Weights of a small transformer language model: untied embeddings.
Each number is 50 + 10 x the weight over its row's rms, rounded and kept within 0 to 99. Layers, rows and columns count from 0. The size before them is the row's rms in percent of the matrix's.

# layer 10 MLP down (transposed), 256x64, rms 0.107, rows 107-132, columns 0-63
097:47 40 43 44 40 42 50 59 56 52 73 44 70 62 56 44 59 52 61 49 49 49 46 49 40 32 56 57 57 34 35 60 43 42 48 41 39 64 42 53 74 25 64 39 41 61 45 38 52 58 48 55 53 59 39 44 50 47 45 53 55 58 69 44
110:57 51 53 47 45 56 35 67 49 59 66 38 34 59 51 62 69 38 44 64 49 66 54 36 29 64 58 55 53 47 44 46 65 46 49 40 59 47 53 54 48 29 47 35 43 53 41 56 46 61 66 57 48 41 41 35 60 41 46 62 52 49 33 53
099:48 56 42 62 56 41 60 68 56 54 35 66 46 53 52 60 59 32 41 37 57 58 45 59 46 56 41 36 44 42 57 61 39 50 49 48 50 41 29 56 56 36 76 55 61 49 39 48 42 62 53 44 44 63 40 38 61 44 45 55 61 56 26 55
094:36 39 45 44 52 53 38 37 35 39 52 57 52 51 54 58 35 46 42 64 54 31 42 52 31 32 50 61 37 58 42 53 39 41 56 52 64 68 81 66 49 46 42 57 40 62 55 52 60 58 47 59 58 57 61 47 53 57 38 44 49 54 59 47
124:50 63 22 51 50 37 36 46 37 46 69 66 62 61 47 45 59 41 34 52 49 50 30 46 43 50 48 57 53 45 67 47 49 51 45 62 29 59 58 66 54 48 36 54 58 65 49 63 64 32 49 48 42 39 49 55 47 41 51 49 48 57 58 61
115:53 56 53 39 48 57 50 41 60 53 57 37 46 34 49 64 59 39 64 50 56 64 45 41 22 56 56 72 45 57 45 61 50 67 47 45 62 66 42 52 47 48 54 44 24 44 52 53 51 32 50 57 41 63 53 41 65 47 39 42 43 56 59 40
104:53 40 60 59 48 38 49 35 44 53 53 57 49 63 48 63 29 32 38 65 55 27 50 42 49 58 50 65 50 55 67 57 37 34 59 42 50 46 55 49 47 50 44 56 35 58 49 47 46 48 50 49 72 38 32 69 54 54 52 62 48 64 42 63
093:48 59 49 70 60 48 29 45 45 63 39 42 48 46 63 45 52 41 52 50 37 33 73 38 51 45 57 42 56 57 51 54 52 28 49 54 57 46 74 52 62 41 41 57 48 43 46 58 54 40 41 49 47 49 37 65 57 52 55 56 39 78 44 50
080:51 48 38 50 57 24 45 50 66 54 46 61 58 41 40 62 45 54 62 52 53 60 60 50 42 44 48 34 42 44 50 54 66 57 58 27 49 40 51 50 43 62 77 55 45 47 31 48 50 45 41 47 53 29 60 65 52 70 57 52 44 55 44 43
108:42 63 47 55 49 49 31 33 34 43 50 47 58 39 35 42 51 46 41 61 57 44 49 53 59 38 44 65 53 53 57 27 57 47 53 50 52 56 58 48 35 57 33 63 56 58 43 52 55 59 50 69 54 59 60 50 67 53 17 58 51 44 57 51
104:62 48 66 45 72 53 63 34 60 57 58 47 45 42 44 51 56 38 49 65 51 31 47 54 56 53 58 52 55 63 40 40 33 45 63 42 43 53 50 40 43 47 57 37 64 30 44 47 39 37 64 50 52 45 46 58 45 35 46 52 69 59 71 47
113:58 40 60 37 47 50 35 58 64 64 51 61 51 39 64 69 34 47 47 53 37 49 49 63 52 43 39 52 53 57 40 57 45 48 44 41 58 68 48 76 48 62 54 38 46 59 44 59 45 51 60 43 45 48 49 33 58 60 47 27 54 43 33 58
092:62 41 46 58 62 48 45 37 58 67 52 53 41 41 57 63 44 33 33 64 74 50 49 48 64 29 63 59 67 57 54 51 61 46 43 54 35 42 55 46 55 27 52 44 57 41 39 49 53 51 56 49 48 58 37 47 46 32 44 60 55 43 60 51
066:64 49 57 55 33 35 40 60 65 39 43 50 66 51 44 51 44 52 60 55 53 59 65 52 47 47 69 46 41 35 47 53 39 51 43 48 55 50 36 58 49 47 43 45 52 47 50 61 36 57 72 45 47 43 67 42 65 47 33 40 55 36 80 51
087:50 51 48 54 66 37 35 62 45 42 51 46 48 52 59 69 49 60 39 68 62 53 45 40 49 55 45 43 41 51 44 64 66 43 46 56 48 37 36 39 57 45 55 50 64 41 29 55 55 56 36 56 27 33 51 38 49 58 50 66 62 70 44 54
094:43 44 24 50 51 57 57 67 66 45 50 56 27 46 51 50 46 65 37 63 32 62 38 49 58 50 43 44 63 40 62 34 58 54 48 57 37 54 31 34 46 53 41 54 47 55 62 55 55 67 47 55 68 54 62 43 55 44 47 52 53 43 60 46
108:42 51 62 48 51 49 44 45 58 52 60 47 51 40 41 57 48 31 47 60 50 29 40 47 52 54 29 57 53 51 62 34 64 34 64 34 46 49 50 61 45 45 75 60 39 59 32 58 54 34 63 53 54 35 61 56 72 48 54 55 50 48 58 51
113:30 49 48 36 50 37 40 72 72 51 50 45 41 50 50 38 51 64 68 33 48 48 41 59 46 60 44 53 48 55 49 61 28 61 57 57 51 54 40 59 44 52 76 50 33 51 44 57 47 52 60 47 59 44 52 42 64 42 63 50 41 38 57 44
080:37 46 48 52 25 38 44 36 57 61 70 48 59 53 63 56 49 59 49 42 58 52 48 43 38 35 47 57 36 40 53 61 65 56 54 38 52 56 63 61 50 34 48 24 31 57 49 54 56 66 46 53 42 51 55 51 63 50 57 37 59 53 60 41
104:49 42 49 46 48 55 68 42 64 59 67 65 43 59 46 76 59 78 53 49 46 53 48 35 61 37 46 53 63 44 67 50 61 45 36 44 38 45 36 52 42 38 52 60 46 54 40 53 38 59 41 38 56 36 40 53 48 47 49 48 43 41 57 59
096:52 60 63 55 48 54 46 37 48 61 44 52 46 31 50 68 46 59 61 56 54 62 41 46 52 63 49 52 66 35 29 63 61 58 55 57 44 44 50 39 74 40 51 26 40 42 56 42 55 49 36 54 44 49 37 41 62 41 46 65 50 48 38 62
102:63 54 37 53 59 57 49 50 52 50 51 39 37 41 55 62 43 36 46 43 41 66 53 38 60 53 31 57 43 50 64 30 65 64 50 39 28 76 34 55 57 64 48 56 50 54 62 53 53 38 51 41 54 39 52 56 51 57 50 38 60 46 40 63
107:58 64 69 54 52 61 45 48 44 64 48 57 53 44 42 54 63 54 41 53 42 21 49 23 48 63 35 64 49 66 57 53 41 45 63 48 41 51 40 40 62 46 57 56 51 36 53 51 37 33 56 59 63 54 48 45 35 39 63 52 53 57 50 49
106:45 54 57 47 66 34 19 69 52 46 66 46 53 47 58 37 39 45 35 56 42 48 57 35 41 56 57 64 50 56 43 49 56 50 44 56 57 45 46 58 68 52 53 49 50 41 50 61 48 54 36 59 65 39 53 39 57 52 53 38 42 56 33 74
099:20 37 36 54 58 59 43 42 58 52 56 48 53 53 35 40 49 53 43 34 63 47 49 58 54 51 56 52 54 64 52 41 69 41 62 46 48 66 66 47 39 54 61 52 58 34 65 44 52 50 53 47 56 63 43 63 50 57 35 47 46 25 54 41
097:47 47 53 49 47 58 52 56 56 59 51 54 64 45 57 46 45 77 69 57 52 51 50 61 60 37 37 30 60 39 43 33 64 41 42 48 43 61 44 37 41 38 33 48 43 43 45 50 61 51 46 64 42 52 36 34 54 72 48 41 61 51 57 62
# layer 10 MLP up, 256x64, rms 0.128, rows 108-132, columns 0-63
104:54 48 42 43 42 54 55 46 51 51 43 61 68 45 47 42 45 70 39 45 75 32 41 58 51 45 46 42 40 60 65 49 37 54 56 46 44 48 56 45 39 63 59 59 49 30 46 53 66 48 55 52 35 49 60 65 46 31 51 63 53 44 54 24
105:59 60 40 27 52 62 63 59 45 45 66 42 59 54 44 41 56 45 44 36 60 31 47 35 47 73 52 58 56 52 48 52 44 54 41 44 57 40 61 45 57 58 40 53 56 29 35 44 65 34 52 56 40 41 57 52 47 69 45 46 47 64 54 36
095:61 42 60 49 48 58 45 56 45 62 54 55 58 50 41 44 57 51 62 37 51 61 72 55 52 49 65 45 56 42 40 40 53 61 32 47 34 39 35 32 59 65 44 39 48 53 44 69 54 56 48 41 51 52 28 52 31 43 52 69 68 49 48 43
111:58 49 39 47 49 41 47 50 55 60 62 48 38 60 57 61 62 52 54 66 44 55 44 77 40 56 59 49 33 55 48 53 59 40 56 46 15 46 53 45 46 42 43 37 71 68 42 52 52 59 53 52 40 47 48 39 55 57 39 45 46 53 37 65
108:57 43 47 71 50 48 47 54 46 46 41 41 49 63 43 41 48 58 44 65 53 47 50 40 70 41 60 30 66 38 38 43 48 47 57 50 30 42 39 40 58 53 44 34 71 49 52 46 50 68 50 32 42 41 73 53 44 49 57 56 58 60 40 57
103:45 63 35 33 36 49 50 56 53 34 52 58 55 51 53 45 65 62 39 62 52 59 48 55 49 56 55 36 47 58 49 54 55 64 48 41 60 46 32 29 60 50 54 56 59 40 46 37 62 38 42 66 27 55 67 43 38 39 41 65 60 41 53 50
101:68 37 57 55 41 60 51 50 60 60 44 46 53 74 53 44 65 47 42 58 39 46 36 63 49 46 54 56 45 51 68 37 25 59 49 40 28 54 41 36 38 48 52 43 49 40 48 53 53 47 54 70 40 49 66 54 46 44 46 51 45 66 35 44
091:46 44 52 49 24 61 49 51 54 56 54 39 46 54 57 58 52 43 37 40 50 53 54 52 62 50 56 59 63 61 45 52 43 46 47 74 38 51 44 42 62 39 33 34 59 71 62 45 39 67 54 55 41 73 38 54 32 43 46 51 53 35 47 39
095:52 37 41 51 61 56 50 47 37 71 49 56 54 68 59 58 54 66 40 49 32 42 50 62 50 45 59 55 43 38 56 46 33 28 50 39 45 60 62 55 60 57 59 37 68 53 38 57 35 30 45 46 44 54 55 49 47 68 42 54 51 56 37 58
108:53 58 51 36 50 74 52 49 61 53 58 47 56 52 36 68 46 52 37 44 55 45 46 53 33 58 39 66 34 45 64 70 48 46 48 30 55 62 30 43 66 48 55 34 56 51 47 39 61 53 49 50 36 44 67 49 40 61 41 47 44 43 55 45
100:54 52 48 75 60 46 44 51 58 42 30 43 50 68 49 58 53 64 43 46 67 32 42 37 38 64 53 35 52 38 64 53 37 57 51 42 46 32 45 33 62 39 54 53 62 50 54 58 51 44 48 53 54 50 44 60 49 41 43 74 54 60 46 41
095:51 58 73 40 40 49 58 60 54 51 50 46 46 47 50 44 37 68 51 59 49 53 53 41 26 69 50 55 28 38 45 52 49 53 47 25 59 63 53 48 52 70 46 28 54 60 55 46 51 47 62 42 33 41 59 50 41 50 55 36 56 48 55 38
083:49 38 54 46 53 54 54 53 62 70 53 25 53 59 54 72 67 63 54 54 61 53 58 48 44 46 33 44 49 61 54 61 49 67 63 61 37 38 41 48 58 38 56 37 44 53 28 39 63 65 37 53 37 46 38 53 50 43 53 42 53 44 56 47
100:65 45 65 43 38 49 52 48 49 66 43 53 56 59 58 39 62 54 59 46 42 57 67 63 34 47 52 48 54 35 42 41 52 42 37 50 44 53 75 48 41 53 56 43 52 71 60 42 47 49 63 27 62 56 56 60 42 53 56 39 47 29 42 40
095:42 51 55 52 44 43 58 44 36 68 61 33 57 59 66 60 48 47 68 35 56 35 55 55 48 56 71 40 45 61 60 60 48 42 39 46 53 45 45 69 75 57 56 43 49 46 42 57 40 42 44 34 40 51 58 54 33 54 45 50 59 64 47 62
099:52 47 39 52 55 39 56 60 50 55 53 55 56 64 75 36 47 74 55 52 48 56 44 61 47 51 52 47 42 39 48 68 41 39 38 48 63 58 57 36 40 60 38 40 52 63 60 56 36 48 65 61 42 49 37 50 48 49 30 42 66 40 34 44
112:54 39 57 64 43 57 46 58 47 44 27 52 64 60 48 50 42 45 55 38 47 51 53 58 41 65 46 46 31 45 38 47 34 42 46 53 31 44 66 33 52 59 46 58 63 63 49 36 65 49 63 37 52 54 73 60 42 64 44 47 57 52 37 44
081:41 59 57 50 67 59 42 61 34 41 50 50 49 52 40 40 54 62 29 67 59 46 53 52 59 60 70 44 47 63 52 34 51 56 42 38 43 52 51 41 61 83 49 62 45 45 54 56 52 36 52 64 40 39 54 44 43 53 50 52 39 54 33 60
094:44 42 49 50 43 56 37 63 59 44 43 44 46 41 48 38 37 51 53 57 58 57 58 61 40 63 53 37 35 57 52 64 33 63 47 57 41 45 58 41 68 49 33 45 59 45 53 54 60 40 53 62 34 55 76 33 45 40 70 55 51 49 60 37
100:52 50 48 34 49 59 36 56 59 49 62 45 60 53 52 48 43 45 35 24 62 40 60 56 51 56 51 28 36 64 44 62 54 54 49 65 50 50 38 56 58 57 64 64 49 36 37 57 51 35 43 50 50 47 52 57 43 74 41 62 56 54 47 28
110:40 40 33 45 56 42 40 67 67 49 42 51 62 68 67 49 60 57 55 38 59 31 48 63 38 48 57 46 44 50 52 60 48 60 58 50 47 33 42 48 30 51 46 42 63 34 51 41 53 27 58 53 47 55 54 48 48 26 61 43 49 57 49 46
107:50 53 46 53 66 31 51 65 59 63 51 47 49 71 53 48 69 50 42 65 60 52 53 49 52 55 46 40 45 34 33 47 51 44 63 45 31 55 59 46 42 53 55 45 51 58 50 28 59 70 49 43 45 44 45 59 40 55 33 67 62 40 37 59
094:50 52 40 49 48 55 45 46 34 69 55 43 61 61 46 48 50 72 52 48 63 50 36 40 55 39 44 51 38 49 54 59 66 43 56 27 28 53 50 47 59 48 44 43 57 50 38 62 51 44 61 38 36 47 32 67 47 61 43 63 64 57 61 37
100:51 44 68 38 55 58 39 48 63 51 50 70 46 53 59 67 63 42 42 66 44 63 51 57 44 41 43 56 52 38 59 49 42 61 46 38 38 51 41 47 70 48 27 66 73 60 31 48 48 42 45 44 48 37 40 48 47 55 48 60 47 57 43 60
106:75 52 55 41 59 51 41 68 47 52 52 59 50 49 54 73 60 48 45 57 39 43 58 53 53 54 57 53 53 51 60 68 28 49 72 57 39 47 47 61 41 48 40 46 50 37 42 36 67 50 48 44 47 30 48 58 49 38 33 49 37 62 50 40